From a checkpoint of a small transformer trained on Wikipedia.
Architecture: RMSNorm before and after each block, rotary positions, biases, capped logits.
Training: a variant of Muon for these matrices, 589M tokens, 12497 steps.
Each number is 500 + 25 x the weight over its row's rms, rounded and kept within 0 to 999. Layers, rows and columns count from 0. Numbers have three digits each. The size before them is the row's rms in percent of the matrix's.

# down: layer 6 MLP down (transposed), 1344x512, rms 0.0133, rows 1110-1165, columns 320-351
# gate: layer 6 MLP gate, 1344x512, rms 0.0487, rows 1111-1166, columns 320-351
# up: layer 6 MLP up, 1344x512, rms 0.0524, rows 1111-1166, columns 320-351
down1110 103:490469465506460464538480487549463470473512476496470535476487535477516503537515498507521510525501
gate1111 105:539558442539484506492451469534528526530545554513468544505521476476520488548528482489506471466481
up1111 108:499489488467527473470509546534546511490508464474480502513526556533498511457466509492510506506519
down1111 107:514495468504526509472551511483500488497437475477476513482530520480527515534542524502505474491543
gate1112 095:482520486493468508500535522484498497519468522484447502491511458468500506549488459512527495512512
up1112 097:490528509471462455510523523509457524509464533518533510526481526456486496446492496525515485517497
down1112 096:489460527516532506464508489522487481481534532457476430483523468485490523520496447463507484562522
gate1113 099:520532516500556487473483520471527522494527512505535490511538464521458478533504461466488512535479
up1113 103:518519469500487517465503534536494461499448519469529463499500474477493547505515508520502527524541
down1113 099:516543491523512524530511519518484515471488501514487478503518518479445502507485446434483461497510
gate1114 100:550490520449460481532536477480505538502491478487510546486510484470470524539514466531525457527513
up1114 097:512478553476514536463490525465524482492511476499474477485479477545496486512503513481476539496508
down1114 096:482515520482472517482482499481494502479531505519472524480457510497482482484496489476502511508471
gate1115 104:513530501509455515529541470495491509514487451494488536498525443486499478522520487499503494460515
up1115 102:507474501488510512510474500500545446471524500547492496517494492453461508493466516479508508515435
down1115 107:513468524496497530508497507524488547471454535508486542483500534504517535486559473491510511489525
gate1116 091:483473472494511540526476529494500526453496502429489524493501489529505504508514500483481543490502
up1116 095:474497497539526493458494501454509496447540504480525477489496482473477501531491512486537530511522
down1116 096:502507498469532490482536526466500555492530497508483511495542522515545473502522529519458513516471
gate1117 100:491519489504458470489499440506498479541481501500523517487467493519512511510499502476460485509475
up1117 101:550448444517511498534511531505518470540520479426503490535440493494496540509455499472532508466489
down1117 100:436487532490475471487515506483507494455489539536454488521515500454474493499528505507493507506504
gate1118 103:514549545513474519518503530506526511468493521485500473530513458481500465524501535446464561587512
up1118 104:506459538521491485531466479523505494494525475478491521470520520524485517522453495497485499522502
down1118 105:502497461509496490453519533518492486505513499473460542507448468483515474538512462542499491525510
gate1119 097:478485523461484439458514522504524468508518504455480520471510469523483558511515528521454435488494
up1119 095:487512513476493486525469466487509501509488484547512492544502525500501493485498458492513473518478
down1119 103:508453496502496502514537519480516516458488471473466513465514491489467501519484544502481485526495
gate1120 099:520515474544481438444524501500493503476504463546541512520508495511532469486517482511525468544499
up1120 101:483520485509486459482504515501502543464468492459504505541507517508543459491530515555480520499510
down1120 100:521463502486541545522532541475510451484544499508536471528530474501517473521488500510530490512524
gate1121 109:439501513495486495504498482495528527546491556483508506497513500512491498495523514511500494537505
up1121 119:531467445514473529478567530536500497441506535493518492466491549488487479498488513478490489497460
down1121 113:506487502490492461524516493483487488502499507463503481487519520548494459501450494524496516507489
gate1122 093:519496510507493524472447519502468498510554496488470471501515545472491452499502516479501484500466
up1122 097:481490494466526533522465494466518496506490452512485482544482460493512505493476507494534538497458
down1122 095:479498488494488475509510484547540521488462492485517524488552523514485501497491505490466468516512
gate1123 097:503520509520509526544538496517465487519495494495500489500470485515514504516527502504459540470505
up1123 096:463475516512455509503494508436524483491471556522534475499488540462490473544487537491448490493492
down1123 095:511554459518524485467488560485469508497480511512405518502474511466506471489498462528530540468506
gate1124 094:515501489515510501480480501511502520522545467517485492532525475479489476472495516547466450479534
up1124 094:512495520499489495482473522457521474527488491519497493528476483529522509442481511489486426475461
down1124 095:479505506504513519521531458492516507502488533439498536487511547439496453527438541507498555490484
gate1125 099:504497499510533463521474516500511529486497491503523496488513509511469525497493545469484512481476
up1125 099:516494454467487491503474454487546499497458480520522556473508504531496513521523555451489539494498
down1125 110:450508553500469511446493514487496479461501507501457524535523500457472448489524531489499529532459
gate1126 101:471488549487495463488501480490518463531510514467491486459493475516504524499499474488530513496529
up1126 101:531489489507498471490518519516435508520497451503494479510504528513531542501490505538523495511494
down1126 105:495457494477531473452476473503520517493468469506500525472469492503512480527498466502506495476449
gate1127 098:499542514515520494482521528495561501492519480483512469490514509491502513529511488462511499491493
up1127 097:526461530513566494481468555489520511518459506496524511535453495502550480498495488485528445530479
down1127 095:515540490515502504511566483501489509458485475520488486516424483546504511489494450485502505492507
gate1128 096:560512509466503507468442481496485481537488550496516516502534502473484461492490486526442531478544
up1128 094:531483500507492497463550479491457474498533473486517544472483498547471507466506476485483488528526
down1128 100:516482456501470484491471491450502532494501521512462546554511521474507449504496542534540448439483
gate1129 100:472517536543511503486521534478540533514487453513499502555532464485460474515486572498527479484521
up1129 097:486517509490500496488454493546486521503461499528489509484560497478508490512507457529527553487511
down1129 098:526478509487473512499514522456481526498513455531472506506494530473501435465527503471458475499495
gate1130 102:537522502508490526473466500474558494541491519509507512487459506510521502526495507469488514522517
up1130 103:508470471490479495507531486442489500487489467538451510537523464472527482550519488446502481520492
down1130 105:486460555511496566509504470523485512506530533507478517541540476498480476505474482533497489505486
gate1131 101:463495505509491473477488531506523478509540512491493479490492538454474495484486494484472508504521
up1131 106:531481542489517531503545517525452481517485491505481489501499455491483533495478503487498492475517
down1131 107:466520486480473520496484483489532544538508517536509523526491529486488480467539517484496493528510
gate1132 097:506464472485483535483488509459528502523541501531506479489434514525541480497538496512514495470550
up1132 095:519507515526496488514465512545542494476494455498516488488536527494499469514539488471499525490493
down1132 101:490445512500517500492520489498498554497524522533466517479483437483542497503496542536535469498513
gate1133 101:515496471523530538536523557488521478473451548518512475473499517569495488497480511484557471468495
up1133 098:510515522539511479531548522489491463578521525468511505489519530504539504521467498441493484502471
down1133 108:491494509489557494527484523503521550528446568504504513476478484481489472507508519497487524461448
gate1134 098:496565501526475493515501493495528524518511536516439497526481487472477497535465518487509544501463
up1134 098:537500508497541519479475541475494497471470500519502564473491518494495569484496545514501470508515
down1134 099:477527501439454508544468506515556508521510523467487469492493464465508483514472532495477523461464
gate1135 097:488518491531517510534481515504502495503490519497489526476542483465479545531501494495497507505558
up1135 100:539481507450463516516439502475504516481494541467509528517472472482455483465515526500508474466506
down1135 094:500491543528520474449515536493489523479511526513489488469534531434476548502531494550472501531497
gate1136 101:520494502527501518516509496524533502472527560531540446468514471510497438454517485505490484514552
up1136 105:519498484512506468502525501495461491497479488489455511511516488468518476554478527510535516477495
down1136 099:485506561468509517501532484528519515480489481481505528478469455481476538477513493512489488502461
gate1137 098:504517535474504494480481474509509489497508499499478493471454467523468483485550477527520512517487
up1137 097:462496522470499513503465506475499491492485495499531502551505518532439502477482501480505515520479
down1137 100:488515498552475501493498514494482485517483488518496530511496465501518530493482519532493487524516
gate1138 099:528514490512471491513515510509454491537481515492520502505479501508487494502476526488503453478469
up1138 107:514502479491484500492507497551553518527537518523464512526500532521484481490459467527521524510501
down1138 095:513502551481484505459496498439491492508495515546510496517520477502517529502530466531487511492508
gate1139 093:474526509527551485475473546491556514507530531430478539500496493499505523478526517519541492477455
up1139 097:490470512482545499534518494472508530493456454559503477468543469506498471502473450518494519515524
down1139 095:488541478527490445485494493518489523525505510451485479524485519522487508540506495492475472491489
gate1140 107:499470551479466478472495487494483498524458497511500477464520515501480539527521535546535532483459
up1140 102:493502497451482494500489496511474507444498479514508455471498521491446474528543497528509491494478
down1140 095:528481569481514497462490505477518478473511520494460529515530461571538523488498527476527502465488
gate1141 104:531443527558485499516476452506449508481525476490467488507508505495488467492556515473487527495466
up1141 107:488499492540510482511551485524484529502501530462507512491505514469512528468503481498509495480500
down1141 104:525481471520482554470516489502486517530487502461489516521524540504503488507492509488480547518485
gate1142 107:481527492528513496494533494494519502465528529504498522509455515475516493478491517520511505539506
up1142 103:510474488498539543503487514515506502537476476435542537507497464515527493488523501488497486492476
down1142 107:489519511502508505519474518522511516444490475501538552530495490457482484515477513525478508495485
gate1143 099:517530500494519478516470483493500521504496530494500506520513486522507502575497549479518512526491
up1143 100:510512478512539482457467519475511483484576469456516515495489483507537514527471482556515560501477
down1143 107:508520459513454513508499496529502521497471490532488506510532441479481455507525524478487510491446
gate1144 099:490546529525499482491497465478476535549494512518538515487534490524524505496513507543483500448483
up1144 096:497499513493498522490473493479511508507519521503462529462511476546479522517506480470532502528496
down1144 097:529499452519521454522456545538537495487479526524497523535485505479470491454522506530495498439498
gate1145 104:500467413491498525471474484466504484483531479564499484504511428482515519553492561516489557533490
up1145 097:473525469509477504537540499511516454485491461530487471522500474500478534526489486539506470507482
down1145 099:478516500524542485491531519515499502530506513456530526524470469534543505485474526481509476470482
gate1146 096:517510472530543522528496513488508488512495482500508481489472551539455515543494517494536459532553
up1146 102:466447506495535495458493513465519470469539527500549480531505460533486498505490475483493522475517
down1146 098:523477487509505499534468531518512496464558484509471459483458473523513516517470511492508525487523
gate1147 109:512538507493486512478505553507536464502478470470488487514488519501475517500564509501504495499499
up1147 106:526491507451502491506481466511519511510515499502485515537504489463512511450483531506525481482521
down1147 108:497482479492539502531513483537536513504516463493489462485517480523563467504503491494484480505477
gate1148 106:524521507500509497512501472503515475475489450540531508480497520516501478508473556503477522530510
up1148 103:497547417546458492488466516506507460497495525536522473478502475523485534541518524522543474533511
down1148 101:501507519486512478483571501530501492510527481511459477517506478529471517499507513468477472460508
gate1149 101:534484506531479534459505518525499509468546517511502498494542512455536503471510527511548490463537
up1149 102:494485490533495476506517460517528528540488517519487470535489456522481480474518545509489471522475
down1149 103:483515514486538491464478490471466551465495554546554485521501472505477463518485504495457508501454
gate1150 101:522494491496526528495506471484503494518509540510509476466536464503499558551485500502480509451500
up1150 097:527532512492544494525515486509464524498466491540497527482507520505503552525491560507465505513495
down1150 106:528539499509508514505521552529449542496516502504470506507484484492495518465483467520480533492537
gate1151 098:515469569496485445510501511499511539489508475515545495478522553478504480460481515523496494494472
up1151 098:502433496470491462497494497505499473488538468494480519503503539512494522489494493523521485492567
down1151 098:507493518550517518477495482450499510532480497475501456528559485481497447524544495480493475532500
gate1152 100:479522492529512538495451488469492490488557507519508496438476517513540509532536524475525504517522
up1152 097:483469518527441466488546502533526512521476500498488511532438474488467491491502540475486486549483
down1152 101:507498454526496500543438496485523461488487499463519496507559553487473511496468491490493516486500
gate1153 096:484500543495516537509485505501466524530499523493519458510486516507470522467491527459507501531481
up1153 106:496508530518485475507529527490491515503490444477482505499481538542541486483495493534495518486506
down1153 099:516445477533507473485480501509451479453492490546473552515515526492533523516537504504469486454468
gate1154 100:490490505501517504489528496479466475499475520490509470463452488516520553509552529560494471469522
up1154 097:473506488488475501478488527477485482519508483487545522510489481485498477496466516503508481484535
down1154 097:466490517532480519509561526498505476507517477513469510509451461537492469546496518518532540500549
gate1155 097:474474529535507507520488513508496487472511515536482512484509535473514470543503546475525446526508
up1155 103:524487506504474512473514496445502491496501552552425475491523464492497472474478518492517488532518
down1155 099:533485539501496538500523521544487532503518524528571514483548519449465478505487509503506477516501
gate1156 107:496476504509493500500509517520479476503501520496500505483474490524506499523512500529470535490513
up1156 099:461512505493520478474535466531557461464486495494471486476514476478514518523490502509460540517507
down1156 097:534496483486521541503500482474473565513504488478545475481517483509518492490502475487545491541480
gate1157 099:492518559486456523477456528482543522458526484506507491521473508495509517496474492494513492485504
up1157 097:480452506487493545516514515425487493494497535543486520523469498469484496491527521504503501527502
down1157 090:480577505544509558536487477462489496482508528497522495487522537485532462513449484541437545520550
gate1158 102:502522530483516514495480518482534516489528501444507496467503472500552502496488482465495503523525
up1158 102:484520473486479562481489515502512519497537488475505499527451512510514496459496478504504495491460
down1158 099:524509524509536475545486507512477485471504482498523482479509463459480495545465526455517485474454
gate1159 107:493486537467500461452497500486455537497458481536477548555484482526533499505546489475483527505491
up1159 104:466564560479481498470478485463525555485516502531519512520486534474493525495505509504501509527497
down1159 100:499521492523507473521489478493540519483508507517482487493497492482508506491484493495502495482533
gate1160 093:528470503486472488507559479509519531521438465504485495502495469474508475531520508474511532493502
up1160 099:526521534527522489492469490504490515500502548443502457509474519470483535511537505485478516542555
down1160 103:485486540546488498524490496507507499480520493453536543516542513578554533509496490477505473535541
gate1161 103:483480516475509508465480506452488503499500581485488499508520475483566533530492489491470498493531
up1161 093:496492528501535477556523475496559459521499490547482481483521498533527490523501489474488508507494
down1161 100:499515483545452509465549508486494531477474448474501464534478462466490534541477469489514471470443
gate1162 106:478530499538518519499443558505531472517502516474466487464459498531501487522507528516514476503522
up1162 101:449469492494475515452488495545503537510475519492510506526535514480500508525535471480530556501455
down1162 108:511511464508509491488533507522479495540451486508491517454507534538517429523536513541473555491495
gate1163 103:461516506524506476479511487478496474476522501481550521486486496531471527514479516527516510498520
up1163 100:472505503535482510527514500558459484549504515554526511496491499528519552504487481518478511484532
down1163 108:483524452528461443549480536473528502478517508534510514501454481480528496528504483437495503499502
gate1164 096:495497511514539504509533494468489459484497500492510523478522503456520516531534496508507520524509
up1164 096:533511488500537469510505526485501508471479513514495471519519484459512522500474508515498459516466
down1164 096:529516526478496536517505514476514503499501522516505507531517470478519489542520532523516530497534
gate1165 102:453474497507528509533502499522512519451523485511483541488461466506486491513485508482486485477513
up1165 107:529465497491435521490487517495483535482517498524503480454498479512493480531486498492511517516529
down1165 098:505492554500507597534499443485487483463525487460523474566544521470505483536479499461453533515517
gate1166 100:481486485463507479517481521484520527533510494524487492480541506460477493488511484485489497528513
up1166 103:484514459517527542538556486567494496454501497510513494501546522566500541465494460521512495529488